python train.py --vocab_size=2048 --norm_eps=1e-05 --init_std_qkv=0.0543 --z_loss=1e-05
Each number is 500 + 50 x the weight over its row's rms, rounded and kept within 0 to 999. Layers, rows and columns count from 0. Numbers have three digits each. The size before them is the row's rms in percent of the matrix's.

# layer 3 attention value, 96x96, rms 0.101, rows 77-95, columns 0-95
067:547469528478544448500396457524475491513412524501506517450508494475439441569549485565509349510563492460479502500519489532486537582478481495507508600434437490410392529509447506444368549427488483558496471451493511491542462542455475491550431404534462551615496533493532546581475434461579548505
071:454488530558492496546464551432512499483479530504561393525572498531410520592487543518387453495463496381568543532446421524411544523560528475475488525470497470493448557523601534475457505389454467488547600443562550458505438614452551483543501459506454494555439443500492448554566482438533503530
065:582598533436501487503533537451473504514485511435506499441535480575502535473487393502521462434565448480549419514466482551497481533488460547412430571427457453496501598504611455555477537482552434511553531532514429424613497552457572461563540528509459589518494504422440609558517562469475494468
069:432582493507516451537534584541488457547591449409535520586578509514468435537540502453493480524452563515512523455467571547486535521478559507584556535573509541479489529507586463423506582441491523459501554577480533430527450494432498492452537477519545463534540464341491664542555494526527492511
066:495477461507473469488480509521494544518479515502482433349486488564537464414434462546508566439550517500501525503529494505591490503497462530405461526580527446472473647554525517427466494601611469542520495525467404455637537544479456542463445465484383489563506575555483484504504521455480562509
073:495461501420480470499444545547528483532463496519479468465508509433436452478467545476520561501547583578522425498467469534546497513470419478465537588453490544397512502474606507541572509539447443502493470548465523422635619558517529558557568526558575524498488567475641500504525472421496411512
071:496539487630508547482451414537511436488406452556488474490497500497554544510484445514530458438588561439509635562379430487439500572457475506430556513434487450480529489442452468576447504462516546547509526489476481574480546489565571513520558589459474392505499516411418526529537500441483497488
058:416501504468514483482408520541512545494510489498521519455551583466407495517557472513411538463486590507555440563394554447495499528371523515484590522476552462420530503446545527525520546426529507437502409496506524532574406500505535501508435525516414591499443507397506461458567560505426596524
069:430544445427461558447492475546511416539478570499471481545536550605481437491456546536546516550602490540469524555483457474570531536510502477540421639474528485526550518583545454472421549512479587523420559433482494535515544478424363472539590490498474484506432594488502481432514526550489455506
061:525479423503526509421525426605525536508421573547553417531590567530441546442508582590469482547470542496463546458548426422454489471505567515547456567517567524489499509462532497607458446402520540507490564438486404499567505469444509565430562544489571450461530507547526484553463523564469464547
068:488529526431519509449560463570454473460430525449542451484506399451531562412460469515467464516524576652464496468568441447638393500435536554524584519451503475489528507422544503469431485495529512569486480487523550473508536422471424488428456487489439480511589502566470392463495487500526527460
063:492488469645529557550473535555485466514450469476450484467510489468522486531525468525604568463523448496516456448459519450377450509483544493617530491499485485485480544511537447510393455499564528515616599494479511489454509498396470543521520503415534469614505468529592521490596452405567475454
065:500546504436534462569472501493514491467446531549529480526495478546411493490500487550535539503416510598606460557445418416466602509485542482461474542529552407538541454536459469532484440578434498417538470500483452511474354541545541571548506534470451457502403559519617558508495472422447460475
071:507502475499475400479508593418463478572539541517519509531691547584552509489519523541495505542510490495473595484478493431525499544501477484477519553458502530515376585462472496504449484466487434484571555455597466525524567572481504479533495501438506495541503514522415434588424427413452426554
065:639538544475440437515444485512548513510540507481512475457521427520497550527508569515499492506476502463484541548516492517562572467539449487567451532536480494566493532534503469448418361585494450533495597519496492470472525524374552492510500472473404390589582409520481553543440485536630521522
073:573411511492448595422508439379489472499520498595493596537488512508430513541452512538516508493520529470486422476482581465386511528459501454558471578622509481519486373514460459506479526450533467496475475463470519519554393529541573428553518458555481532488578485445500587551577511439484469513
058:494459550484489542374535491467528536482549439533416614542452496545455510451556555507389498568516402566452482549552447493600517476411504566501503469529550440532447427497511567503579488534484542537501449516430456450515546462551523581500399519566487527484514578474503432481589577485538543516
064:456466486478517516464464580540491507507482465570527495566473525472535413494556546538489537519512524559581575561509471482448553510566469511633436434504513480546454505505463532549478436583494466592532521408539445458605614515497519399460562455529553511452515491461476528407426623510459567532
065:539479434347513504453548601431533484429505489401527483537499518550571505604491527449582567472540459492458485575582414396601526522621499439448493549516526541543509597470492470512467513516542495439513432475450442485480572552534492578476513483478527486472495511477500497521452428473534443505
# layer 3 attention output (transposed), 96x96, rms 0.113, rows 77-95, columns 0-95
061:475487464534434569554488456551509344466529402554451521512485430547505440453465531427462511423462544567465528603437528465476549550463545419526554508537429539505540536522478560509540548497509543471569467585592611454515529491498536427588500460514507539443496480556448565510539521455567502571
069:488453520521527490544500554508504467560610545630476521539427567512475514503472441549533504411467514509436523563390506501506488517426543502499527469448537435465500564522507524550553612528550475466564487492602462354529464494545551512555413525481451521550495362475456505499573456495542555544
056:449544502433416529477560558513526577485549508500445517472490525460541539449544552566512557426486506465518472472449531534451574480522536568530534572451505512573490541547449384449460547552623520588495451535453470464415450467546556442562410570413530550565482499464478533562577496457571571536
061:517587512484579580468568523532597524521516455457479527499453520498502539483448494598472515454389491495519439553486494565514443414580425517453499482537493565403547489497554532469474509499591450555519532545591451470421442419519518420497408567505512504579598489459538428402523460501497457526
061:518481566496480538500520469479466583549502522493501540481557500486552377389482461553492525489462461546589532409540550519490615516564583480538473582488499481580543567536458412468498557547575447586429406468552487482488513485550471464516527516392496557534442514492435528571581590545532508482
065:498546469400392564454602561460431537391506499462556503466487469447497477527520573547523464543378497557445421486418445583455502518470537532504527487411482456580514512502469531457418538405453517559397537490493562504517562480564456441521411504496499492569443481525510471540548484512535518437
061:418430460511500443425506447498533527414560408446509515565479476475512448512571482476641544440514436491515481431406442474517570527400490536508554451463517417513542604453517519543441544510615444482555463482515463468469451527579464492517559505477463476515412536570548560477489525524518582452
054:458521507598510438521475501476475463464552501532546535500560570543450486637455544490447464474440397533580425472499395565557413553468474456493529541379434478477484588473409497500462486499562546536466477514537546497517447523500536509470407570502556553572455578493575466436523482456522509560
061:493467537452459593538565526495532538508538475517480520511558476497508436384530456416515442553545583523424475471530473459518534431497548421580570516577490480461498422512519544565529479567584536563442494510477466502459446546520529555470540420517368557497484506590565403463564517436549469408
056:546425400511504513559497556412424507402466511455516465581468569545523449457529482500533506479514504531518568458453404532544517599531518479495478490506494494439516447571565523532600531487531463577440418426432505464466452446490516559373466506503388538570518440590451482455560470471509444507
066:473485614569519506483455488484492571413401557479505399578568492490510408388486462435519492420556488466467546418545533450428550540498574496512596458605443415527574447521541476429502487569470511443490441506480497548539522452528439470438499514452507512455548498501454506573578526507450505503
057:560444491471438505443465531420472459502478406496440466494507540525529461469470527531475521483397460488455597601502532473391497505391515443486509517561456482538527557534551489583465511531566485528542478435583392501423466468552449458542544551485411482463488466472536554524491524663498418507
061:538499475592570515483580496424489452593497502599531472492443546517378495604592496546524467494463509492475555440433387554523528536472519513506532484472541578544443518497458505554567524419582555527555481420512478521441536520536593549530417522521513395578460475545527475541523530503546515427
064:515496544500493516428504542529629575462566510503442468447405458490487443365553505452624505427483528545415528528498515387477523600557539529460501481485546444422476571537488509586549460586473476535541463472559491479481553395436549506498486418547486509506486484524432470466498514458455465541
055:484527423513543506547505505542504435503544508522435512409427477504437466395482524509474623460519588496518570559443577498474556421513596510515543563481494456486549468591538510485561447478471454483551484407569527498441520571528473488496567481525451442485554414502346426565470527462534453482
072:484543395460474460519532520566458377514520454495549576410463540549496543622483533492562543519519511549448473503474396555549384523410452456524448519558469603508454486496462494433472532449516545454495551539506530564485454552461566518510438485537547495525427526503557504443516477449464474637
056:492477490523559497596439511609542447449479492532499539473417503484545490595442551536546541587539449557515463460578524543523437520421495551560477478478499559478487501481485515419490458476455571468493536520399535585585546547448501533410533370548548526489478610515566467478534481576532474586
054:382419482458488391560523505493556514541515468444483491492475419501535524508561534443553488588504458548614515584550528427554472503470552448631446490516464546471436458424471493483510454463496512554520500404451473464523511451462414510458518487520519522524492445632463486451540443425509441411
057:523431514420547512384548564576530524483512593556506464464516421471541432468601472559494485489502587465483536516540463401465549432585530472487494478506539446416538459549527543560493521556541517564520544549529517498564465473474524528498470529515445560516533535513410587651484546541505457397
# layer 3 MLP up, 384x96, rms 0.115, rows 0-53, columns 0-95
096:443501530459587510404553497498570409563438544447463498567522521507541523453564532516543562492617506451468513493461504538513414565450506514491531479437534509501471502490574444475572484589443479527486543525509511584558362529527498543562575469508484481566580519383508614523420516480549524465
087:461541506471564434549474445487449523473541634505403528497546583554568528446432491635535443485495544496504536543507487495484415507403507517556431518469431479496423513545491484527470478627474526447450513573443561510473434467587479434573465452490450514460468500588539487578556519482548461502
107:448404613485564485551595515455488534474475527456463513491507432512509490482556461560503527427466453436515556551445512521544407426505413585549499569601564518502534571484518431434593521500475473491485456525436441424447390482572496544459496386472483456538512477534572523497518511448566516469
100:508522536444494455463496538431506516589423549521454500535373483548474500480491521470520486445578501511494503569542603538614392520499518515427511420445518579555511444547523552555502497578486537519483377474472562390501583437495489499569518536483537463547544499554597520538521517395538499531
102:479496530572574480511495477523496487573473615543500531532489456456517483473571623518461599479461428460483518467523463595485387489572476563439534490463556486551510603449531538488531409480449427488470567494514601431491540413449555557544543432563502500432496431516523597533537494541502468522
107:423472517552517462497453460394523425472507501465492437562525431503460516489538457575544536476510470433556494526512520563395448547520526534544450446645556526479495550499610481566500482600451458547518432443435475512549450493496594446512498481510545475477394448404593495530499496499511587452
103:531493557488537521588468404570408510461372525411482489539489443519563513441505563563612522473465372445560481494473561526480512500478540492530461508454555486524437495514589536447458501459496428536460529546513570536438502431498457550489437525505572632493439525431544538565527513489510515432
107:493594544495596487440459474497502456580420551503543577593480512498502507519496559492535551459549536591459467538588483570522499540490533566492393503551517469601554459542576469430519483509446548466478514543462538535536510397471540519559512470551511454539562473445546485379539650469486511488
104:444465510518521542605467399441494507560433472547473461527458460477563537540491568486559511470554527518425449514573438516537511490479563465420526422499540501537392456636472489437467525498461498488592577520506612418465571491494551509473496419488479448438425576449491508517386489492526488538
096:390541561505512505575572510537379452476633513462486599451473584463390531441554553537508509492552572529444543458447543476496522503530550570556512523486539505531460500535467589502533522518468432596453485484471516510504485530480573493490419544500503450493513438424490549488430598488541573585
090:562430536469519513552534445501507507532535528545423458587492566547556584555495535475531477503506555427446418536440512508573487428432539510525475597539560566511407584586510533539558447530418462526528483473547589496468535489503453423397444452413525535466555518498549481556528546511544566410
080:499554494540490491482561455414490435549513484490549459538570447561479537503484388451539516445643652493470450494529538486489502576564506537538376503546521424534598537507491531493522495552434460501522505508489533473602486478435447503551370456511491562473536459559524493584461536480516543527
103:478507537481500431574545535430423539604461522528511504483493467551536491532473485495524467473472503646462508510541555475529449489639468606541496562470511476488508613542448475428567431468480499479579558521511487431488519457477495483561455551532566578393507553474613472505430547429531509447
093:433448564627540530537550437479493514485484542550484463477550448569478528531427537478475559536462529639482517481499461565493454550607489505490474584499542499568495555597567560551495544524491506513496491445461478493589533368452533602483532520525548562405495475542590557501425525519535527490
104:467552583586586501525547529456409431532567571599502486503491492424531421427509539474514473539525441520447515535485572489543446557512433511523418517503473494505506505482448516510513414519462499460491471504444478450448520420536497470519365455516500403384393435466518477514605553507494581543
099:472343526564560437431461531434472600510401544521503430526470424467504500506455525555532596466480524463478563541478491535468459490543458509554568535464527526517477561506531500485510421499457498519498443489462549554504470449371518478475518524438556502393432585364490543542515587474512496473
110:445430528525555487578576489542476528507517527473440505584420495514464490476494528541541463421489444546503357678532499510528544599577471553444481577532514499567484553496557531433509477519469489524531458438500534561534480432429472522496575503491616544470435524513536538520516520429484480596
103:510518577489459471506491583457497452487450543541503476545411552444427467532545506481491536396566507424436374551620449514521467489593539443550525539512517478595393519522514524414510566534459502515518476566510474508437438583486491481507470480470489577516422480392474553537411525463555483528
106:478565480522529519482468484571416421549483480502464468543531536534569537501574526569558495497492458503539425528567532588518419577446486592522535419547479509481452477556485431412508481508425447480472563436485509451560472406435516602562496479490590475471548458571458627406543465466493510537
101:406473520443565481549563549490433481491511423440414552503535563558490521611515512485559490539631495458492469534492538450551446421507523515552530485527575528453533510543484450443469436555518483537618487450548555467366534506595527519564488431547480507457489495456409509421489508503533455574
099:503493466400540420484487544443463478471450422482449462515462502546532585469422566463532421457573492512465503530494491505433434535453493486484463537501514503523547446572520378372481459549548438554475532512483522553543553366609520528545494484460584428485470594440529482579511522550497432493
108:529552487439609472555477584505447497511511547594417489453505412664520647425485560540462472453483480517441493572460515512513465494515469582477502495530504483552520518507434474486482435511385465505490550431421422470493411439492482424508439495566469531445449532503488478472509468457513556504
099:445413534451592529502544555388501471593465520523509489591505510461491502576472534468537466546503620548461535520526394539497499596454467501464528471596608477519463506568528517446420499510484456530530485492543458544526537432426464491499517386492563515521358507472436490443462502546558495497
093:420497548483499406441479443481419457494470494455477430542548605448438476515550571465515499523556480532488456515538504485568477521525536460459425447656481451482542545579524429517515409488563471504437464441539461439500525447457607444600516464494510482553502507587510438542457505419496527592
103:583511511482519426449491471502485471592494518507499586475535449510502481521501536479516449427483491535507521467458609488416433588484547509440401458485528453545520435543588444505422429458440563428499459550411561504421493445455575551516440594492554448498459526413491560513503568497569446592
108:403497515598516493640486493573490492555519487573512493484526517433539578526563501542523531458600475499449531594481554566452451478538481590500385470474531505503518576487498513457463463550431437480498446494469411418396475500546475452575470457552505553468441444528568478572548528412526493505
095:535618541439506438495433551474432482453488438457515453559545487484628585452464532530557469427422512437428462398442576500484528443455475442395549536554603575461476542597504582513478487574521554534549524456551561500503456479497534450514478459514470553475523514444516542482497480482564516524
096:455515534493473479462497635591540640507446573504548449530456459485476433447520516541559484450446511537468491542467382572505494631441473553517561512493552525493445475546547433539573444488532430565483573484495496551556515405503482509471545442531565461477481481476591535511568517418474504459
106:469477521530562521580604519500490478561525550592413451488487510457476547534484529489420455505520404492584522606463489561545458600484524538426457594495509482655501477620536474466488447571536497498505469468484563504489554432478496591518438512447516459532530511473479532498568539454492596547
088:464503501527488524522468452525505476522468370441494547522536475585586405505513563460497439437463406538500515460447515521461432544498509582459480583483453506465485517597480432396547499629507500534471401636462475490484441508472448445547469547545519467440421439531478514543547501482424540525
101:466506558514662507465474536534502444483491495439401520500519500542484512609529584500513448468515595516479546519393427459546490585530478498543493523534490598510479558533506502567520505499551441539548477476415569551591469492523527495441389385583428519445498526541502497533433530443548508538
092:408422472471526388511446477457480455512562551525374534533569458380421506505454496455470495463457491529507402576519512542459473436537556562493466453538561478561561469480521513540499423492523442473645504492434534426500543495489547473475497419422488513472435440529533532518516551425428534470
101:473610532528502409553543459464481529592562507410368544485491496390595477470464516601399460467478524503530531488502532578447422477550414571477428502447530563461510581502508514542440508466475485516524456507437545441489496538541458485482471398482518536426438434461549475528458505510490572507
093:529562536529530371503521572490502490506490400498469532508516530469499571378439482644511557506509532494438480477498525506492533550443444462520486477504521531502491501549590424477355496489464477530526639485480598561548481501419503589471474548524622474490449528471492450552504463471550488486
109:479443540557444439524518422480391521529409468508501453550470542504509488492527549518397538483577507366442485436423494440443436491470553484422502553512525599543511455548544397607553494546466513602542467529566558511473461548527507463541509473614527493421478468478498446516498517485575497486
096:465488546468478424532471452625452514579592511545424511478447531468504591478528507514560421434528595489506448509489414532470530540607448521447427525437590561544405493516486497539460497471455483485580526524485574395523472456509473581455484453510521555445556500427573520493576526500574472512
104:561468554488567489559486528546516476555423515514406469486535511459466554517508485440535541534558466465420526512462479544540403536520563565426479546523573478527521533493483500460544558485420367551544497480458458480532498497494565421536487560619569443551423456447562497487493623426459538602
093:496453537540564514555548490564466450430488459560479480591453479440496490467435534442481409470478624397513522620522486544563487511558405577502438347524534504514495451459505515495523470489551468526504487527524635531454516451511509494478448528458510397495506512489481544585558480416522479550
104:500483499464524396475504471406401459484460540455485464484518559445572486551427533529536551481478414509444531484509524565468306499562562546506466518491550472520555452447562581504486484557444469496509551560520417433540492482485587549448503455525537539450502511396485515522552568438548565439
101:491510528483494495577543464539510516513413418491534575592554424556560553485511535491568522435487654521569429598507508522558515491557504504501468526538468501612433505595514527471538475477525447535480604550502523385569467500491507503524456476504563433517440507455511600458467548432423484521
109:516451582515567535534613472575438487512444538595467545497419439535490510504447610649553496500520538457488514468466465556476461646579527487516511502490514524464526470530580436478482432495538550536438538508462544524599509461530476504561557491437540534497495584497556558535471552556512574534
094:499500554494531494519524507517509488444617418443410523543578551496516503561423510503515460460544480531486463527508493486553496562415573495518509459536528609464502412509427454459477435579486484540603559612516635493448544498446463598512481491450517536477552462515433521382579453459511497483
106:566536641461522541435485515504494545567486456386460483534438495586543462447500545537590488479513493432464412459514502439464444536442449502537450563535512479505424482473523398555459587460471491431623503384529548528537438515443485512590496524520513492461475476466538496498492421519561489586
101:549569514504607445505448557481480431533504504407542563493442511499457489450495525519538594481462511549502441482606552525479500532581492566552424449485503451510460401550533514512492503455453461578490464474432513442503462441453472481578379480475633482427604493455603562499460542491492475523
096:523496505503551459456535563459434560465526468425510421505529464569566503536511524457453440493611505535455485535484524524559444440576442564529427420510479565439504539520513448399392468582427429528538568493486473449479560486489486630495462510498484547482446507427552536479437480549636528507
090:524500470518455392532602500530457451539509456540499398524591557545532502508410480498522435527510519461486452527645450514460466597475460561446536487508566500456568518600487511491554519467539539514594487487537473461413512493598581383537521580512515564458455488528442553474481512454445540520
097:545569513493550451471463483415424449530463524433445532534481513565420519502415556584429478409609507525418481519436524518454491528441454519521525550502439494582495487505595552480565550489524376628518531410496579522498435503395553464473473480516526497540484445497428545515493493512527524555
104:516451560545504493560472434475486450506511480558489490678464501524501565479508511476446537474509446499510548574472518548565460511526435549524469542523491537521507463542506476486491478602594398586536497437385546506582619460577446524499445447469616549527493489566530526517423507423448507499
094:439487530478513490517502502604395493574521445479405492529547480493400456485444591547487602438481574458522495593488574508470545469452491600507498520501500515610476566453533479490536554509528485515517445456433536537506479531488563519547460459411571630465556450490536540555424473419461506446
101:545423517516573491484459444476478463526520487475543471561517550478547480578503603484493614469602495508516482458505548614537496509535531471503507509433529572584467556560544486419400452519479500527424523568538508410560498465552506430548499505423504549515496428395536474390435556408516547493
100:572569491520513547505583571519474524510565515523513512599595545524514520477490530473488532463559527509417537474554562553519474469398530510488485581623519555516535590464518521505538464523444511425494410432522653522537539427464553512606487438457541469537507539474528487459604524499582489545
114:464514520533511470449559492489459448572514606508418386550569537473483515538463516521505493354504472505570427529568542501531431519572526517513493441538502467507447582554502396457420445523453490475524491610442532456489552519547584493545420530510600494532485492448539509403481475487499482609
108:429452548531472376565538509510467543494558496554552571549509447389635513431460583454529535466572400492526561509498550508611475486524472525474499527492488511579502568549509522527490498595497472607548467481562451433506528533466527441520475518486482422414463461447522551558485546532526443563
104:508468583480529381447513463571523519521535664460458541545435597504518531546553516579503505384440405396448377526481501500471504535526489475527523454483553588489489489509464468446525468486431525506531516468484501458502469412516563507501499429499511517474375475438494474518478544449525578539
# layer 3 MLP down (transposed), 384x96, rms 0.0999, rows 0-52, columns 0-95
096:484462498417458561556559510469467448468498504527513484505504540388594439477484634412502578538450443484477418483488513539491556445458529415495451519589479505459504557450475566499500539469561539553543400478533583566490507430551404482575497456423541477452563491509572438489485455421489463443
081:454547484444530555557553522511566595444507555450550483555472531407416500550443515459546509594526468493364513471557484493503580505522531537396507451570453422535444499450491490441516461626538492549562465564476533511518538485591498482555435515451419448462446530467547496479426490438471487432
107:503606462453556540470468454484502472507578505474551509454488488527498514442506527462431543452587514587453447440599426489493507497549504482472500532367384587443582524428455487473499448520482525486462479439464539597556386492522551492486485541449533455454510500380463479579456464419453524511
099:510530509596428590498514484435563505465556487428511538524502578490443521443601506428368493575418484481516578536499529399446468536502488427547564489568477516524501543491550513619567595498425578471486528516490482526472519518490470436547529439446514506540460506543430569445461448556455530556
105:460489466524478614481485439459376553505568528472507572414530520582483512498524464548549407394508418492488515372500520473424587470476536511528579564573536442540426425539523449466501545558503467501543482556536472493487508511501529472591536609526474475504466505565509492421544541526423467457
105:460479563533513496625502482573459459391440540500563484440519412454529450466519481530509464573476636483559509510474520404463514478470426381522499429506518509523504482506579575480575475498509491434539521519497513461563466574442585464476504521473490517455557455416580515579501407494477505407
108:608535495518460528432577517458431523500569621522542548423482480525472440415492603448498415560499564485572530518492539421485479468551480504556522547466477444516546531485496491440504552555644463523435516420507487496545507549514497499468533525434413400526449516545434406451517559462523480451
105:499456536475561545481521562437543523484536485472484509466462474448466381435433532566553645499509488469603551461477456503517468413462554405460436431493466477463473548501487427542424490490413470502460567510502431492584481437508549499522503426466458535427514612484501436499424526427592501535
108:469514559535476476532469465530546407401475483546549431522443479550502540473473507486486450490427486425441411502622448479515544466503520588525530448452485500540434534532414560523484513385459451505607557459464544490451532532425558529451482399448448607496501494461450460457522473545456532392
094:515522532515557545460526450349563516444541502523460454370527477443495491568514571581572410583411483445514502405481518504556610455519456474515436432483498503436566445555459500465532446466506537409429487508443543512490464492439561456528550528419518493514513589483493490492545454531489564516
082:430521480512403574504523598436564524563457412484552510479555555409536510476534575541593518459504527547494482540458420401510495502464435398488449437578540540455448495423465471562491605529497457537484467501539459540481449527521520460457462452515568597534496499539517451499449389528554529434
084:467489476556546578475551595560465548547495595618524618407524512453486495492464501566462466550498510477496445496481442484442414501504455487548553432469471453539538443494565402454530501542562502502502474493635472569528469499549465489475474431483460446567570502535469547569568544607557494539
107:496503562512490543488503495551518432577468465464459407510435410454474521454553529526535467530464539408480582528559415560444483502508480570524415509562439526481496430511536504567553511528449619574478602421547468483458590526522538476462521521502535427437568423425473462455418486593548516525
083:533451443637512459493452485468567486500589409568493424404474544461527518462513535568563519611376533477477527495477520505543528487512528599518552513549538464492463491481459563499548502551449558473503513487547480484524495470541547460555487566456435474432500446496603400481640448504521561494
102:507523464435546493438549547498584485447459540535521460550541475368568466524552506426477503488493538488418559517534547521423485445494490462596469579489486450517573549454568539516463551505535469558569487501488527551520399543435545592418556458468585575459496630470469465547520568547541464455
093:557429512392544491521527598451465461563503485502502644546462461512485483497558411474470530590504566487582579518519555458574443498449474481551515480454567505497458479511575426500388509528566488518548508415491548444442604540527529472521507477439449538552481398537523435502530495489588496548
109:451440495408591579554429514445522625410476542523554535482562460496441553506474515443497551491473461549470524529491539445522434450507523471404542386484524528519494478560490429434586470459550479517395572521441421575473522560479432547500549497472485444500475421496479520483566611506531505504
098:373446536470582509539579524365468494434530407556426570457589415491533566491446501404585570519417494474510518527470525467510480507546531556531515487498558464425567512499510521511435473480470425518514509451475475485526565615488432543572586517465518552491457541496478494421486482502514552551
106:504421549539459553478552574452581521430458435522462537505551414553469526589476549572577585459390446437519398402530449557423566431497471495554488555512466475538467527538544488426535514602501504461528522513584529473486533452502523480447504616524496434496474461463542514539462467466482437526
100:506477542501425404367432453537547563551457388418563463554553501517454448587477466548619520441555448516496478441454516504486599499499442474459450517583541490550521484410469469508476561576509484493468456468527576554543463485489434429495563529548543458547446523431552506559555507502502518473
095:417540578499561433476503477486555539506491472504465441556449597593491545402487537480419483468548393546526462549479384465439533525425548536455496475463519437501350433510571465499508417508482385555498504472470499544525483450488537472564402483486543546480527445516485469465489450510572486449
108:497504445566395477374603574501549449504524484435517492516623512437419468538500531404448465544474518447484526541497552447603515537598476522482499496435483416462522479520491583497433537498456519512442518521454510608444357497461466539554511464436506528524454510502512505495453537503416489488
097:518442471425518584426532502498533609509538523488550454517444408542498543447510518322532483507482604429546447489584533544524479504532490532482577493553516463541473435483474527457562589517445544554391438523536529481565512456538503470581529527428519524463487420593435482498478512514493436467
091:579493525476520565451496496531521578435536513574548617476445451587477454404517526529434480555494448519490419357454495470467434518577494463412528494479487536425407438531576553513523555488494464535482522570526495509528444517522416462554400511537455543469463544473523497485508533379570507499
106:557435434553448628468442609420492543496508447606450553565510444526546487503470486561460574465475483498503461455424369571535537456560499474505507597499528541414406538458559535509452475482446452484537538495469551442615472544524420454461464498511483521532426555491496506531526464529511495517
111:479511540433475521454471538546470498431472464356483512583575540504455412579497552472443441528405511472512549545495493527414398394359532474454428568497481528467472529542533484511522513582447512428449446564504474454467558495491519544487449495509461539520399514574425465497549502445476473510
099:485388415500580532562524502545553561461500566460488619452547476506481565521575537445450515454600371515540483443516462470514520445535562414485513453547496536534570487426494509483480447519375475432550451449481493486576543577488493572460442498501495474575463485417454561472449509503495508443
092:534552489507494508474598451518531490468369398499483504497519562584531580456479451454481568520529470431490490467513489464431532539495507542396441479508581456447592458497581476460483524465493493463531384558524560629557484512540525495462538467456536555543596450464419555528476552603489527473
104:426531494477446540569500640553555537532517574418604418462477544566527499467448555479570551459513429448492441469556506525515520505451548516500579417547432452563482435496590604435575554500502464458522471453548498488553516548463461502468539506439515503551460468403418464550479453455498512456
084:526564543487428533458513514511612546502462426484549495424630518439518464585442458521514466580478522518534530462403505483542527543487578534538503563467462444491542489488510475558474494460548507451504576422413503572437501523508467519544475577600509553523465471632406446469507436584436489525
097:526555475559572432527519513498466574454504534468448531503535566442557467533486478461582560499490525565622472612546543573501505562522552439451457575481484466510503464472467497645445379516537487438452480467443456521513502487430490522432619537493490501454561530446538549522429562424474462467
089:494448474525456450448521571483484444521554493516479591478453573481546482538539498530551515529504489596534540376313520484441485468420522445507457531474554421453564512512550436496457593554490583526539598562517439445543531510483470442488474542515507481394521553471476521499531512560589550508
101:465475519459558515483553523519587450494499501473521488433419431476529358492551565487556360433515516492517596412598563403530427485482454508533520440477559427463520425516564482494460527461587585474558551513517526436505559538522501505456533533430566455520535450444442448500466530506491542491
090:475465453530494566508534431503560436519531446565502524466508525512520576434555546484607450520501518587533573432504443524468471434493473440488542542516503571392481614421476590547491475536555520503545540487506458405439477444549540361567442472510486530575482503535474544473510566425510404489
108:476459505505552501513533559501474624478512496398401428430429424523441521437488522433550521433487519456557505586521447492540465477564519493519496538507434413475458491516476532445624560526557498469512553412500479577551472478483524375483429455466593565513469552486560499502531449489432581472
102:497540460435603517468514479467392500474495424556525513452405502500591514437455509467506414496459506414468434543412564526440546489478483573503446482520452493533518412535429540525549428471437543499498409486499501427396448533405464506386551543442523461452456457437533554474435481503533464474
136:509478516511516501529452540556417533545438509499427551493489611434435476498479522552505527468425501555392576593520532568526425498525561543400541487458533470505425457443471528464543417554423477590483472429454477589510519507392513561454555505494508498520536526479549492532402502453416496601
093:426441464508553472496552523443589443533583486505461435372440591558463553506493504531594464568579474445466514539455509512553606481506571487536542397469465477450562458462496465495511422550565576533554521563515455411494583579410478461553532508530475483500489484454444546538504548489537497545
116:474525542500497492421472547473488517521563427507598498479552525520488525574510437461625567481471495423473582443462542417482467478420567439558519518558511556466534531564536590533457481507507510529472491570468438387501478519505502518377559550530369517471468533433488464498474541590598458497
091:492493485597489572597491498423548502476518474473597486452457444588504506528480494538537646536541474581514489463537495454468497555460515550450535465564472493541466535523463497462493505486608525513489452425539471469478427391507509437481466513513460374461574593519476441590582547578543458549
101:505535415506509517465530551444561542517405443423582518511487408544427566479476444538405472508529567538455451536458467529494438517530557463491482535502428472423380483511503455449579564420532470512557516478490451486437481448536436447430603521522529562547543512469476549435614494540524540417
096:670518464509429514543534568549438551547505585555495409444473468471499556471498510489542502573466569521405430557480390463476557479524557545562495532403529462549519577456457509456530524477512528525456484532439375478570495459498527481570473502502503444398513546489577521517557513539497452541
102:503471386423484508545466446468459446532514521505474529575562545468446534510507614382505512494576439507451551425425466482530524501398586476489522504474464476436544513523397471558524465474548499557459452544530488408429543473477477396496443415557453510517534538484486526493547506474439367543
093:571470487486546523440529475524501492452459506462631554467527508479529513541536512511520507482408479535620521451481472474487486512491542479519560574567454483467577433544421558418552515558554516498527460585489583495541473507474472379421484484381479558574444494514461523504517350496537474405
084:496485377558520496540540496412516632461482566489547474497479571556579536535478528494470410464447481434454566477567551486540506512500499588439535452577572445401567570471483522546537447450548526540548470549526458457525462489509511485440516445406437422480471475462524563509376516478444546508
092:501507486531463506516485465617492545455575547469497544491442485510396447472551453464512478558468551511576471410548418455492429497541563493529495555488433425588407408479540528497413487457517459555414491417488518576502465475527503548453468492537571532551493538466571520511473533536440365399
096:503412383436535482524521474495435457527541420488494508521566502488470467492482416546532504458511535452513523455599478542545505485503432579516460443432436479486401429534482364462590551487486515467460545435506465542532424554555460500466508452573515500423460473429403566397499491587494511448
108:539425476431394578551563597485566482471514489406542540492502479551504487493526547512506521494464488505571462503415630502499499518479574491533525544427508537371522538463520535521507439556515464521499538562469421535637575548471477547515588425440488559574532464532500593482550514493529447499
094:477547504470401419525491594510456528564586450488536545565512546524544420553608493494452458523544485477516532415458452446471481486504492477520543524519500607509512595448567469489429422496464623448518462572428524577524533538584481507481566422574452541475505533521503475530450516403554451456
104:547503556546523580512392408575518585569479560537463463476498526485576438497513545489539461522506541445527612466545465533583534494496478616549483544565511475514443457480534524497447563559502633468440430528577554515505499509461487526457512483452451568488407562519477532541479546527501473366
100:487428565559516405493587520538496496489528472426563604492446465438555456520471457555385615513492454598532470405489504492464495518502478469465516523528576428489595474476540565564476540453483556609419544473473525464495533520600428536566520514520477520483448510512478455516453570577519567496
117:546568572475475467469460549466454556579555473481510528492538468601480488492590491483479614467384417599490462444480483440463576562451469505451437458532409510432566480532524557523565522461483552504438515500443504420522492442511496521509457543582512586452535510451460538439459464601443426472
106:474501499519522464410505494467475405529538512542508516535513469550425541422509447416516504487526509456433543436584540506513505515439564581486485478501491424524448504470466483532418401527530524459440523524444472603453437605433500342590552487474538459549488603480518525454522495502516388564